config.toml
hidden_size = 96
num_key_value_heads = 2
norm_eps = 1e-06
rope_fraction = 1.0
beta1 = 0.95
z_loss = 0.0001
Each number is 50 + 15 x the weight over its row's rms, rounded and kept within 0 to 99. Layers, rows and columns count from 0. The size before them is the row's rms in percent of the matrix's.

# layer 7 attention query, 64x96, rms 0.117, rows 0-31, columns 0-95
044:49 31 43 28 40 24 39 36 51 48 58 65 38 78 41 42 41 33 60 69 68 53 39 38 61 37 52 37 55 39 66 45 42 41 58 43 39 38 48 36 38 72 15 57 77 45 29 45 53 59 49 36 31 53 48 44 47 57 60 56 58 36 40 72 84 49 52 52 61 31 68 31 79 22 58 46 58 40 48 60 57 56 42 19 89 61 46 48 45 51 38 58 42 76 12 22
048:32 28 53 34 58 28 36 52 55 63 43 63 64 61 55 77 52 51 13 61 49 49 58 63 49 49 67 41 68 46 34 38 47 20 46 58 55 45 66 41 57 41 15 53 58 45 16 53 76 55 39 37 55 71 39 40 67 69 65 54 65 69 50 62 12 51 56 71 57 75 51 37 55 50 43 59 61 74 64 63 50 40 43 69 55 21 51 77 56 31 73 78 54 51 67 54
050:45 65 54 29 34 39 59 39 53 65 53 62 35 51 43 63 47 54 73 32 45 29 68 29 55 59 71 44 34 50 63 68 36 65 38 38 56 42 47 23 38 72 49 25 54 45 79 73 40 70 38 34 37 74 55 63 75 27 32 52 22 43 59 63 71 61 60 44 17 43 54 49 74 64 59 73 60 37 83 50 44 64 42 18 71 57 47 40 56 51 37 56 46 36 44 30
049:61 35 51 38 34 41 49 40 61 55 62 37 64 36 58 21 61 45 43 33 60 56 52 54 77 40 44 32 50 42 27 19 44 17 58 53 61 27 64 47 59 74 36 64 61 56 30 25 78 36 43 43 43 71 26 62 50 62 52 64 52 42 38 46 62 15 80 59 56 41 44 27 45 50 33 55 35 43 76 69 52 57 35 43 62 40 51 57 35 32 82 61 76 73 38 49
048:58 74 66 48 43 34 64 30 40 60 35 48 28 68 22 45 53 38 50 43 29 30 85 51 45 53 53 49 53 55 61 77 36 55 51 51 41 71 42 47 49 48 44 48 31 60 83 77 61 54 52 36 54 51 38 70 44 36 43 45 30 57 42 37 40 46 45 47 30 56 24 72 34 54 56 77 61 53 65 35 62 36 23 18 29 34 37 46 51 64 31 60 46 14 52 15
046:46 60 42 62 60 59 52 58 34 58 63 45 42 16 80 58 43 54 63 50 77 53 45 72 61 51 44 63 53 73 53 06 82 33 39 56 47 51 33 70 49 43 82 45 50 54 53 41 52 37 60 73 77 58 38 35 40 50 32 42 70 77 51 20 19 42 41 48 23 50 51 64 43 58 44 58 47 53 40 54 73 59 49 66 26 42 50 46 23 55 43 44 60 52 50 86
044:36 51 46 29 47 33 50 32 87 48 51 45 76 67 22 37 57 73 45 47 27 41 51 34 34 46 48 48 41 48 56 39 59 41 62 63 48 44 67 30 55 43 17 53 69 48 25 42 62 49 49 41 47 80 50 48 55 58 56 74 38 41 92 82 53 37 58 52 58 29 50 29 63 69 36 44 59 32 69 73 28 45 57 24 73 73 65 64 66 60 60 58 61 56 41 46
050:63 36 71 55 30 60 68 47 52 59 33 48 59 57 28 46 52 35 65 41 35 42 74 38 29 75 75 36 57 45 52 68 43 39 38 49 60 45 47 29 36 59 23 57 51 71 46 48 74 58 40 20 52 70 54 58 61 41 64 86 27 45 27 62 65 49 78 76 49 67 36 36 63 41 53 64 51 36 80 70 32 38 36 19 59 47 40 45 54 62 42 66 36 27 55 33
063:33 71 50 50 61 62 37 62 40 39 55 60 55 29 54 52 37 56 15 51 45 37 37 59 63 31 46 61 37 58 48 64 43 65 39 48 42 61 62 71 63 30 93 51 35 41 64 56 24 52 61 63 53 49 36 63 44 35 26 38 76 69 50 41 33 71 29 27 63 43 72 64 41 47 56 69 55 64 25 13 61 64 60 64 23 29 53 44 36 67 32 30 54 62 49 69
066:54 32 32 40 66 56 43 20 77 36 62 50 81 58 43 33 69 72 54 43 35 45 35 28 53 51 52 49 62 63 61 14 49 46 37 55 55 51 41 53 26 47 52 32 50 45 43 47 67 50 73 63 65 30 44 42 63 77 42 66 61 68 68 52 51 35 49 73 24 03 43 38 30 63 36 59 51 33 74 58 63 25 55 41 51 86 49 49 45 43 42 39 58 62 45 65
080:26 52 32 27 72 52 46 41 55 18 90 64 59 40 42 40 60 67 62 42 32 45 36 43 49 41 41 71 58 50 46 23 45 41 53 42 53 52 49 63 33 22 66 25 53 43 62 41 47 51 60 71 55 44 49 58 53 68 17 56 65 62 65 66 33 59 48 56 52 10 61 61 41 75 47 72 33 41 48 34 77 30 49 42 25 52 44 63 49 32 45 57 65 77 42 79
090:48 09 45 43 50 52 78 32 69 37 63 47 77 51 44 40 71 47 54 39 60 63 47 56 36 63 36 56 70 58 47 22 46 52 37 53 38 30 36 72 33 66 18 35 52 56 19 40 58 47 61 57 66 50 49 41 58 69 74 71 46 39 69 48 50 30 55 65 12 18 43 35 32 58 34 52 46 38 77 70 55 37 43 42 45 76 42 70 60 49 46 54 73 53 46 54
097:55 52 66 25 53 38 62 71 27 32 76 69 36 39 45 41 12 35 66 74 63 67 52 54 84 55 39 65 49 47 63 53 56 43 38 32 33 43 55 42 53 30 60 31 49 69 63 43 62 54 24 62 55 54 87 51 61 46 45 62 42 52 59 53 33 49 50 38 74 54 42 58 81 55 60 54 42 54 25 22 52 49 42 30 38 60 34 69 30 24 35 67 34 59 64 73
113:45 38 48 64 69 40 47 59 38 09 60 51 52 48 47 41 48 61 40 62 42 46 33 74 58 55 42 86 58 57 33 30 27 54 48 34 22 54 67 68 30 20 50 53 62 48 46 61 48 42 68 87 52 63 58 74 59 49 30 30 75 57 52 47 65 65 52 65 56 37 61 56 35 48 35 65 27 42 38 40 69 35 32 46 41 52 31 36 52 56 48 57 64 88 71 82
128:27 75 58 47 51 59 31 22 53 26 34 33 54 47 24 53 64 61 29 56 46 45 58 38 44 36 55 50 59 47 41 30 84 52 45 62 55 50 37 65 48 43 62 47 76 34 40 60 63 51 72 26 42 57 43 59 34 55 43 32 95 59 63 47 22 55 82 58 49 58 68 69 47 44 36 40 31 45 57 61 39 44 68 46 35 14 59 80 52 55 36 27 52 67 35 35
115:43 61 39 22 63 50 68 51 32 37 56 65 86 47 46 54 69 36 54 43 39 72 35 46 35 42 46 56 37 32 47 64 67 40 35 14 26 53 25 60 58 58 67 19 49 52 51 39 79 54 53 43 60 71 70 57 83 56 32 29 58 58 68 54 28 47 52 40 15 58 55 74 68 51 49 44 42 59 27 61 25 58 53 44 16 59 61 50 37 49 45 63 46 40 44 41
142:73 52 61 55 44 51 71 49 24 41 65 49 56 28 36 32 74 71 59 14 22 44 46 62 46 58 50 36 45 69 42 42 39 59 08 39 18 52 46 37 50 50 26 58 60 30 53 42 53 53 64 74 82 55 44 66 59 19 61 62 52 54 42 45 31 63 56 75 58 59 64 52 49 47 55 65 55 59 51 54 64 49 59 47 29 32 47 35 49 13 21 55 48 57 69 69
132:60 63 34 29 40 35 47 60 67 27 28 56 52 31 63 61 27 80 47 57 70 67 28 43 77 42 34 48 50 46 75 44 60 45 44 64 45 30 71 61 77 58 68 29 57 49 80 48 30 65 56 39 40 64 60 60 50 36 35 67 55 73 48 29 40 49 29 49 32 52 65 40 63 82 69 31 55 42 31 41 37 35 53 51 60 77 69 64 62 28 54 54 36 57 41 71
136:43 46 53 44 52 45 44 67 48 51 09 34 49 72 43 43 65 62 73 21 26 40 09 53 44 36 31 46 58 24 52 47 33 41 64 43 55 47 56 18 63 45 63 42 36 43 49 58 49 66 28 41 71 72 37 35 86 73 47 79 68 36 61 43 53 39 44 46 52 38 24 70 53 44 59 69 46 36 72 41 44 63 42 70 52 36 60 45 44 32 28 56 58 49 52 75
149:50 37 60 31 78 65 56 41 47 49 53 51 46 27 41 36 48 56 29 54 88 37 37 48 49 41 66 52 62 58 43 36 73 63 51 66 79 48 63 29 55 27 75 26 53 28 54 54 41 40 70 47 29 29 31 31 49 56 46 76 21 61 75 30 45 60 40 43 30 58 49 52 75 49 40 66 40 39 53 44 53 45 30 72 17 30 27 59 51 58 50 48 43 39 26 28
126:56 50 43 64 43 90 51 36 47 30 39 22 82 38 52 38 48 35 64 36 52 36 53 68 78 59 57 46 59 22 56 57 47 46 70 54 61 62 65 46 59 48 50 24 30 51 62 48 48 44 50 47 53 35 54 37 57 00 35 31 51 59 33 63 78 37 47 70 64 43 40 60 49 56 41 43 38 45 59 49 48 39 56 48 39 52 48 36 35 16 68 53 43 41 20 77
148:90 66 23 50 56 64 63 69 67 58 59 42 71 61 46 35 63 32 70 48 54 68 49 81 36 63 52 48 46 35 49 47 45 68 53 51 38 56 58 62 62 53 65 67 59 60 20 41 64 35 51 46 28 32 44 72 71 44 53 34 56 53 89 22 70 36 31 39 57 47 62 40 73 67 37 45 56 56 42 64 44 87 81 66 38 47 52 55 61 45 73 55 65 57 48 42
138:49 70 44 45 38 72 27 42 59 76 66 47 50 43 47 34 44 58 55 33 56 60 53 63 45 41 59 71 22 28 61 43 66 37 67 44 53 73 21 63 61 49 68 25 58 41 54 14 29 74 48 60 54 50 32 76 31 66 33 43 38 73 22 17 50 74 38 25 46 41 56 28 40 35 47 38 66 38 38 54 40 53 60 37 43 35 45 59 49 25 74 40 37 43 45 58
134:42 28 33 44 52 58 34 47 34 58 57 57 60 49 62 59 78 69 62 70 60 10 41 70 55 46 36 36 28 50 66 49 40 36 56 62 73 80 35 35 38 49 67 44 35 23 51 60 91 49 55 32 67 72 42 43 38 49 30 35 36 51 58 60 43 69 33 22 61 38 66 63 52 45 53 35 69 66 36 55 54 74 43 33 46 31 55 12 42 63 38 52 49 51 33 46
117:76 28 30 60 52 27 49 30 63 33 15 16 40 60 61 29 37 45 38 51 71 48 68 46 63 35 38 41 52 36 39 48 37 54 56 45 53 29 37 35 52 23 35 65 43 57 40 33 80 63 56 78 46 53 47 46 41 55 46 76 47 83 42 43 62 32 50 52 38 26 55 31 42 48 42 33 74 56 66 62 44 48 56 25 37 60 32 43 73 64 47 37 22 74 42 53
135:44 48 10 49 50 53 12 34 38 73 58 50 51 51 74 55 50 41 49 52 37 67 49 48 39 47 43 82 61 59 57 51 70 77 43 47 60 63 35 67 74 25 41 50 28 37 53 52 74 48 51 47 39 54 40 31 45 35 54 51 69 54 53 74 43 33 81 66 75 55 43 44 51 56 75 70 51 30 52 60 57 37 55 75 65 39 65 42 49 30 17 17 33 55 50 36
137:40 31 38 51 66 31 52 67 25 28 38 27 41 81 68 52 55 57 13 56 55 66 45 59 33 43 72 58 42 48 44 60 49 67 86 69 50 38 71 22 60 69 46 41 48 60 44 59 43 31 65 43 63 66 57 67 54 40 47 37 28 71 38 56 60 62 46 60 73 65 33 52 68 31 58 57 53 54 64 55 27 42 53 70 50 51 84 64 53 57 50 55 52 53 88 23
137:49 44 46 67 48 60 62 49 25 32 62 41 60 28 30 60 37 46 53 46 70 64 67 42 77 60 67 71 29 50 48 35 83 43 13 59 37 34 36 49 48 57 47 53 39 38 40 53 37 43 30 30 47 73 68 54 65 24 51 67 38 42 53 60 55 80 44 52 67 42 13 51 30 63 63 28 74 40 31 67 73 73 39 45 45 35 58 31 37 58 27 61 42 55 65 59
157:47 56 34 81 57 41 52 19 71 54 82 52 39 59 33 35 49 73 44 70 33 59 44 60 69 44 59 63 29 45 06 24 42 66 46 67 64 47 48 55 74 41 72 73 38 49 53 70 58 37 50 52 38 64 58 38 57 62 55 32 48 35 45 36 63 14 47 48 42 34 53 40 42 24 61 50 60 59 45 57 62 54 61 46 52 77 64 61 49 52 53 88 29 30 42 64
153:43 56 11 70 41 48 61 50 44 31 24 72 81 52 67 23 58 58 70 06 56 53 40 25 61 70 41 61 67 67 18 35 23 53 28 61 39 37 53 46 59 41 64 61 54 69 75 43 61 45 52 72 56 52 19 42 40 50 43 47 38 59 51 46 21 59 62 34 51 57 50 78 60 64 44 51 42 45 39 43 51 49 56 56 60 51 35 74 30 35 41 42 50 54 43 35
135:76 55 53 67 14 45 58 54 55 26 33 51 42 55 57 35 81 30 34 65 63 25 60 81 48 56 70 59 48 54 61 52 50 69 21 82 56 58 36 37 65 72 57 72 48 57 60 34 66 51 49 66 35 55 40 59 53 80 46 72 71 68 65 57 40 55 74 45 48 50 36 51 27 36 68 69 45 37 44 31 61 24 62 45 67 62 49 41 55 65 29 71 64 47 57 58
147:35 86 62 59 40 26 64 48 50 44 43 38 36 44 64 54 36 75 65 59 72 25 43 59 43 80 36 52 32 64 48 60 53 37 64 42 26 62 27 37 66 59 41 52 42 30 53 76 54 46 48 64 59 64 41 80 76 33 31 55 48 40 68 33 33 33 45 45 42 52 45 68 54 70 48 21 44 50 66 59 61 25 86 66 39 34 53 56 72 51 62 38 67 77 59 59
# layer 7 attention key, 64x96, rms 0.117, rows 0-31, columns 0-95
048:49 47 44 36 77 21 44 61 59 62 54 58 58 56 50 17 23 32 30 69 56 66 50 51 39 32 56 59 77 62 58 48 65 59 25 34 62 60 39 60 70 46 35 66 73 65 62 27 67 47 61 62 31 44 68 38 74 42 49 66 65 69 56 63 26 52 39 37 27 48 57 59 42 56 42 70 60 73 50 64 44 73 40 73 50 45 43 55 72 82 59 71 59 48 78 69
054:72 38 48 43 63 34 32 52 54 72 52 68 65 51 67 71 58 26 42 47 64 61 53 34 61 50 66 64 42 43 61 71 37 33 65 42 49 37 49 39 70 58 65 31 38 72 63 55 07 52 45 41 70 53 71 73 35 61 37 38 50 42 65 32 72 54 42 51 40 44 86 49 62 55 39 52 50 64 28 44 53 66 52 57 55 54 24 22 76 58 36 45 32 69 08 49
048:35 25 35 62 40 52 97 72 10 59 41 47 50 15 45 61 43 46 19 45 38 40 50 68 53 43 44 42 60 49 48 43 41 50 42 69 59 61 30 69 34 38 43 77 44 42 58 58 48 48 25 53 49 51 31 37 21 49 57 49 58 54 36 64 44 58 31 35 62 71 44 53 12 38 65 15 41 33 46 45 52 50 54 50 29 53 61 52 35 41 35 32 26 42 58 59
064:59 60 36 48 38 57 25 42 49 63 56 58 54 93 48 68 57 55 81 53 35 52 47 16 47 62 48 60 35 70 28 46 31 59 38 40 37 20 55 48 58 73 53 15 60 51 42 49 33 60 59 43 53 29 64 47 36 48 30 71 56 14 55 51 71 33 47 36 26 23 59 53 63 46 65 33 53 54 28 42 34 38 71 52 66 41 36 25 56 60 35 39 42 48 47 29
059:43 52 30 50 31 65 74 78 36 41 81 46 56 27 45 80 55 58 75 50 39 51 58 35 58 36 45 51 29 53 41 39 39 59 36 56 41 46 45 67 53 76 37 47 24 24 37 68 46 66 26 50 36 45 45 47 32 51 38 78 52 29 48 59 37 62 48 44 60 47 26 60 39 28 85 36 43 51 56 37 49 29 74 50 53 41 23 75 33 43 54 33 44 42 66 18
045:58 58 59 45 47 34 59 50 82 53 43 40 34 62 27 74 58 57 28 35 52 56 56 52 58 47 29 52 40 32 08 69 37 68 64 47 15 41 52 23 77 61 33 53 46 67 55 80 43 80 25 50 53 70 42 41 60 53 51 67 36 34 49 48 76 62 41 48 80 63 55 57 51 33 57 56 51 48 50 40 60 30 29 52 57 32 38 51 77 36 47 52 46 70 65 24
058:54 40 49 55 64 48 54 39 48 25 54 64 57 17 73 31 44 44 50 55 58 59 45 23 44 40 52 61 57 62 82 39 51 39 50 49 63 58 69 60 37 40 67 44 67 72 48 29 32 30 71 44 41 10 54 61 29 62 46 34 51 72 64 27 28 40 38 38 00 45 41 37 26 61 43 60 46 48 37 71 50 79 68 41 39 58 57 43 29 63 61 33 49 58 45 56
077:36 53 29 71 38 80 71 58 50 55 70 49 60 37 41 74 62 60 81 49 32 49 45 39 53 27 38 51 16 68 25 38 42 50 28 61 42 52 46 50 55 82 57 29 24 15 38 51 59 56 43 37 38 57 57 39 41 54 49 72 45 46 57 55 48 34 43 54 45 62 26 63 43 16 61 35 57 42 36 55 60 29 79 40 50 43 21 51 47 36 41 23 56 46 74 39
058:51 38 67 47 56 38 43 31 50 57 40 39 82 92 54 51 55 34 11 61 61 58 55 79 81 54 70 46 70 33 46 48 49 60 63 38 51 52 61 69 63 42 60 61 49 65 34 66 32 49 56 48 82 36 74 52 59 30 42 38 63 52 26 58 62 62 64 53 52 60 84 59 65 67 28 62 60 72 25 38 43 53 47 59 33 43 55 25 66 52 43 56 38 55 44 75
071:39 59 28 52 47 77 25 45 55 37 52 47 73 42 72 22 38 57 66 48 56 33 37 49 47 33 52 58 51 51 70 26 56 38 42 57 56 38 68 59 29 48 71 34 66 48 45 46 48 28 55 46 29 45 31 53 26 63 50 44 56 60 46 49 19 64 51 50 25 24 47 75 46 78 25 49 53 68 30 64 55 62 35 13 57 36 60 62 55 59 57 46 66 93 35 66
089:48 41 56 57 49 23 54 29 67 25 40 28 78 62 58 44 48 40 11 49 68 51 44 47 62 66 75 48 56 38 46 31 54 67 62 41 20 60 58 63 43 51 83 62 53 67 35 46 43 49 67 41 81 52 30 57 66 50 54 27 57 67 62 42 59 54 26 42 32 56 72 35 49 63 29 59 62 61 28 68 53 67 43 68 41 41 55 25 86 59 39 55 41 62 29 59
087:27 60 27 45 56 55 40 42 53 34 65 46 57 41 60 25 38 51 41 53 42 28 40 49 55 29 52 47 55 43 59 26 40 52 58 44 43 46 70 67 38 51 72 34 61 23 49 46 38 32 65 38 45 48 39 57 39 51 48 32 49 59 40 58 10 83 31 41 42 38 48 68 32 82 10 27 46 64 24 55 63 66 32 26 51 37 47 48 55 74 59 30 69 82 33 54
106:64 63 32 49 43 59 54 41 37 90 71 44 36 57 36 44 49 47 64 43 36 35 56 55 46 43 44 37 50 42 44 65 57 42 56 50 57 51 48 36 68 45 16 27 44 18 46 29 31 47 47 67 30 59 93 44 66 41 47 86 37 51 26 42 59 26 58 64 48 61 45 59 75 46 69 31 67 43 46 32 44 30 43 71 53 67 56 48 11 48 67 33 61 33 59 41
105:71 41 66 41 55 58 47 51 62 34 45 70 88 50 65 54 66 40 42 63 75 76 64 58 62 52 54 57 48 67 60 71 70 48 39 61 74 42 32 63 49 28 50 31 33 86 57 44 67 66 50 61 39 46 65 47 42 52 63 42 54 64 56 32 56 56 86 66 64 37 62 54 40 41 68 77 41 66 60 43 32 59 58 50 25 76 65 73 44 37 68 74 31 60 64 76
107:52 30 63 64 38 25 54 43 49 34 51 27 57 75 50 37 46 59 39 44 46 51 39 45 26 76 34 29 49 50 43 37 44 50 62 52 81 57 57 35 47 34 28 86 55 75 50 05 26 30 60 71 63 57 36 51 53 70 45 31 53 23 57 39 34 45 21 43 45 92 67 43 56 57 56 49 66 40 68 23 41 30 42 48 43 53 49 60 49 42 43 50 59 33 51 50
124:63 38 62 57 68 51 27 23 77 12 40 33 71 34 50 47 47 59 52 39 56 51 21 54 51 45 45 66 49 60 62 51 44 53 34 44 24 39 56 52 37 67 44 29 43 72 47 41 39 37 54 29 70 46 39 54 47 55 53 59 63 61 58 65 73 44 45 48 35 40 66 65 58 10 66 40 47 38 56 69 17 49 78 35 39 60 54 56 39 42 48 56 41 99 50 44
135:82 54 77 37 70 61 46 43 56 61 37 69 46 44 34 47 55 63 51 32 24 70 46 58 20 62 46 38 75 93 72 67 54 50 69 37 56 65 66 40 59 49 19 64 55 37 39 67 62 45 55 56 68 52 30 46 49 60 33 45 54 25 66 79 43 44 45 54 57 59 57 21 39 59 54 48 29 32 68 62 53 71 63 51 44 21 51 35 65 62 32 72 55 37 45 39
139:47 57 41 37 58 53 46 77 60 07 47 41 56 34 25 34 42 53 27 62 33 52 74 51 75 54 52 68 27 53 60 59 53 38 34 79 36 26 43 55 46 26 65 27 49 33 70 64 37 49 38 53 48 68 49 45 31 60 48 68 38 31 69 77 20 86 33 43 61 65 59 23 46 45 70 42 54 50 40 47 46 53 76 42 58 44 48 58 75 69 55 40 47 53 49 39
136:49 18 32 31 62 34 46 75 70 60 50 41 26 39 33 35 42 26 62 32 18 46 43 63 58 63 24 48 72 37 70 51 62 63 49 42 55 47 20 45 74 27 45 34 73 61 78 50 62 64 45 62 56 59 49 51 62 55 69 48 59 30 55 45 79 38 44 42 44 46 47 50 50 44 71 63 53 42 83 47 53 57 60 67 61 56 59 19 55 46 88 62 35 45 45 33
133:34 36 56 61 71 52 44 41 53 44 59 56 34 08 34 66 67 38 47 59 57 36 59 43 52 80 44 52 64 27 75 47 54 52 45 52 56 39 64 53 61 54 22 47 42 33 53 32 58 58 47 28 24 64 29 50 73 56 53 63 53 90 76 30 36 68 30 46 56 72 47 70 67 20 50 49 40 51 73 56 30 52 38 59 17 35 52 47 24 60 50 74 40 43 49 48
124:47 34 31 46 37 77 55 49 61 35 53 41 56 25 44 60 48 49 44 38 57 68 43 58 52 51 54 81 50 22 55 30 45 47 54 51 51 73 52 49 74 46 73 61 54 61 83 37 71 54 61 56 22 51 31 76 48 48 41 39 32 82 51 83 44 34 39 43 78 48 43 41 52 52 22 54 40 19 65 59 53 22 49 46 81 32 33 32 39 68 49 19 56 47 56 49
138:53 47 39 57 58 74 55 71 58 61 46 56 63 45 50 49 49 36 41 56 60 33 44 68 60 53 37 45 41 34 50 45 58 39 63 62 46 22 40 58 40 51 59 72 97 51 30 27 68 74 30 49 34 57 59 62 54 26 57 68 72 46 65 39 82 48 31 59 43 72 65 52 51 59 35 03 42 39 47 46 66 74 41 36 42 27 56 35 92 37 57 43 66 58 52 50
131:66 64 39 43 36 45 36 35 78 50 60 63 69 56 55 27 47 34 43 55 63 37 54 92 70 47 57 70 59 36 44 54 51 48 68 47 35 35 74 42 58 42 44 54 42 72 48 21 65 71 54 58 46 53 42 64 41 52 47 45 62 63 10 51 44 63 56 43 46 41 72 37 51 21 77 40 43 47 51 52 55 05 63 41 57 65 50 55 54 25 44 68 62 28 58 10
138:56 42 32 51 37 71 36 60 59 31 64 49 46 84 65 42 61 67 43 58 50 26 49 56 69 50 56 31 62 41 55 57 47 68 55 33 45 65 66 34 32 45 44 59 47 14 56 48 78 65 75 58 28 80 55 28 81 59 68 33 19 42 28 65 53 61 35 46 54 52 46 83 53 81 27 47 71 56 58 46 53 52 44 58 52 21 59 21 56 48 51 60 50 48 36 39
124:56 51 72 71 47 34 32 40 66 42 60 29 40 77 41 78 48 35 24 56 63 63 44 35 62 30 37 21 82 36 32 29 49 70 39 70 61 51 53 60 37 22 48 49 53 62 43 32 71 57 55 59 48 51 36 53 32 60 24 71 47 55 37 66 78 40 25 44 51 61 38 24 27 68 43 50 48 47 39 47 33 51 75 41 37 39 56 66 48 51 68 74 70 54 63 33
138:41 43 16 51 54 43 54 65 50 56 45 43 52 43 47 29 57 55 10 76 44 49 53 32 08 77 53 43 57 53 65 67 46 59 67 47 58 44 62 52 50 34 46 25 65 44 37 45 55 46 60 66 58 38 61 49 30 41 49 47 67 55 37 25 57 30 40 69 53 48 46 58 06 44 82 47 63 52 79 80 52 22 49 37 56 43 48 54 73 60 41 34 58 59 50 17
130:45 60 20 39 59 22 72 39 34 76 48 52 55 64 42 39 37 51 27 42 24 34 29 40 72 69 45 54 71 23 46 48 53 13 38 47 40 44 64 49 64 75 34 41 54 58 22 56 38 38 53 32 64 39 32 61 45 62 60 37 33 64 66 65 38 56 55 47 60 61 24 50 69 68 51 44 68 77 39 56 62 47 52 55 52 22 44 59 65 50 76 74 50 76 65 56
128:51 37 34 57 53 68 54 53 41 33 79 48 69 02 64 41 20 43 52 27 60 63 62 35 61 52 33 43 47 64 69 62 52 47 35 30 38 44 40 37 55 60 45 64 52 58 44 55 58 44 46 44 57 73 57 66 43 52 32 26 37 49 42 39 23 45 20 47 77 32 36 85 24 65 46 60 60 22 28 53 62 50 67 28 38 68 56 46 56 32 39 76 43 44 46 60
138:44 42 44 54 53 29 48 57 64 50 51 60 38 40 41 44 35 32 36 42 36 78 42 56 43 48 52 63 39 61 24 38 44 73 68 55 41 83 54 53 65 38 40 61 15 41 45 50 58 65 62 07 70 85 39 42 65 56 37 44 46 41 59 46 38 08 54 37 23 47 35 81 58 51 47 43 55 54 51 46 46 69 63 23 62 50 23 70 78 35 35 57 43 41 35 49
133:62 31 30 63 43 49 42 60 53 66 65 65 61 65 52 53 69 50 44 45 83 46 39 39 54 84 48 47 42 66 14 63 45 45 00 72 59 63 44 49 44 46 57 50 70 61 70 47 49 52 50 59 55 41 56 23 52 54 46 58 36 55 86 14 43 41 40 39 49 81 61 72 54 57 47 68 47 45 72 66 81 36 63 62 72 45 41 58 30 49 53 56 51 57 43 33
126:65 54 40 60 34 72 34 82 23 61 31 31 38 39 34 39 53 26 46 58 47 50 49 52 77 43 41 45 40 52 64 34 48 70 23 49 49 32 48 32 52 74 75 59 29 60 49 16 69 21 67 33 63 58 59 43 42 79 52 52 58 55 67 47 43 82 42 54 11 42 35 41 30 70 38 59 65 54 49 59 52 39 50 63 31 34 43 46 52 54 33 50 38 32 57 30
129:58 65 74 23 67 51 25 43 51 80 53 34 62 64 63 32 65 65 54 33 46 33 41 60 39 52 35 66 50 58 50 42 45 58 60 68 49 35 21 58 36 37 45 50 40 45 41 47 35 59 30 62 66 59 53 55 46 59 67 63 42 70 67 69 83 49 64 65 54 53 37 84 60 51 29 67 44 54 64 57 46 17 60 67 29 43 38 48 94 42 42 54 78 45 61 77
# layer 7 attention value, 64x96, rms 0.115, rows 0-4, columns 0-95
104:61 59 36 63 28 63 28 58 66 41 29 60 80 78 42 59 49 50 55 55 46 56 55 43 46 48 58 70 63 64 46 48 31 64 57 84 65 57 65 62 61 52 73 57 43 50 64 47 38 59 26 76 28 53 12 62 68 55 69 61 49 56 68 53 42 53 46 85 42 56 31 71 19 27 39 41 51 36 45 68 57 27 53 55 62 32 59 61 36 71 59 75 72 51 61 69
106:52 60 72 65 50 34 49 44 30 45 53 52 47 42 40 31 51 42 47 62 48 24 55 34 53 58 63 57 47 45 61 58 42 77 49 51 47 81 46 11 61 69 46 46 46 48 53 64 45 89 62 51 55 60 61 99 49 45 35 67 62 24 54 33 54 62 64 40 47 65 52 77 45 64 23 51 65 55 70 29 45 51 56 31 48 70 75 54 45 79 40 56 68 68 29 41
108:45 77 61 24 71 57 21 55 57 63 55 50 27 44 46 86 64 61 53 74 53 71 44 38 45 41 19 40 48 46 56 43 57 25 57 78 52 85 73 64 41 69 60 60 47 46 63 44 64 45 39 60 56 54 70 69 31 38 72 64 39 58 44 45 48 48 35 52 44 56 60 36 26 40 52 43 58 45 74 54 30 40 71 57 82 57 86 54 43 55 34 75 40 56 42 37
111:44 43 56 29 63 53 64 66 56 41 44 49 53 77 73 25 50 62 84 99 59 41 34 37 41 69 57 48 62 20 49 68 51 69 38 70 37 28 75 33 30 43 44 61 51 62 79 62 40 61 43 43 38 36 24 35 39 51 28 60 43 47 70 55 35 50 51 51 60 44 42 39 42 63 55 52 54 39 34 35 41 43 59 49 74 59 71 34 53 19 70 34 63 33 42 36
112:52 46 20 66 72 33 34 80 40 58 38 46 42 42 53 55 40 56 53 60 67 67 24 58 56 61 74 74 48 66 14 37 74 41 49 47 61 49 44 22 45 58 60 41 36 22 48 36 51 39 61 72 45 42 41 64 51 35 45 56 36 46 41 32 46 53 66 53 56 42 50 23 62 46 41 62 40 16 42 30 41 44 30 59 24 52 63 35 91 64 45 66 32 64 23 49
# layer 7 attention output (transposed), 64x96, rms 0.165, rows 0-3, columns 0-95
100:39 53 70 64 49 52 58 61 22 69 42 48 55 64 32 80 47 35 65 30 58 57 61 53 43 65 63 30 32 53 45 30 31 66 58 24 65 56 54 63 42 74 57 64 44 53 70 58 34 56 54 37 41 65 65 37 45 65 35 20 63 46 25 32 56 71 11 26 37 56 33 37 41 36 42 66 51 62 50 33 55 62 29 68 18 56 44 39 62 65 45 44 49 55 56 89
108:63 69 49 75 51 54 45 45 48 83 49 58 56 64 37 38 69 52 49 61 66 47 23 66 68 38 29 55 34 57 28 45 71 45 62 45 19 46 50 64 69 93 53 33 40 46 74 41 55 68 52 63 56 42 58 69 39 66 53 30 67 39 64 60 31 78 76 52 46 47 58 44 50 69 09 42 39 36 46 38 44 39 59 61 50 79 72 72 67 37 57 63 49 64 53 44
116:48 53 34 72 53 33 91 36 27 28 49 73 63 44 61 32 65 39 44 60 46 74 52 42 44 68 59 49 41 45 50 42 53 68 63 66 41 43 54 32 29 49 46 40 76 30 70 56 68 85 49 75 53 67 82 23 53 41 35 46 22 48 29 46 35 76 45 62 51 73 65 51 71 64 47 50 59 62 39 40 35 50 81 62 50 56 35 38 56 63 65 37 68 53 44 48
111:57 56 44 55 72 40 59 47 38 91 37 78 52 81 64 61 39 33 41 54 60 48 45 44 57 66 41 43 57 53 44 16 29 40 61 90 29 60 51 36 37 48 30 76 35 32 48 70 30 60 36 51 51 41 53 70 49 26 78 48 38 44 72 62 47 40 42 61 50 85 45 49 34 73 65 62 60 44 54 64 44 64 43 33 56 43 61 39 22 50 46 31 29 57 51 66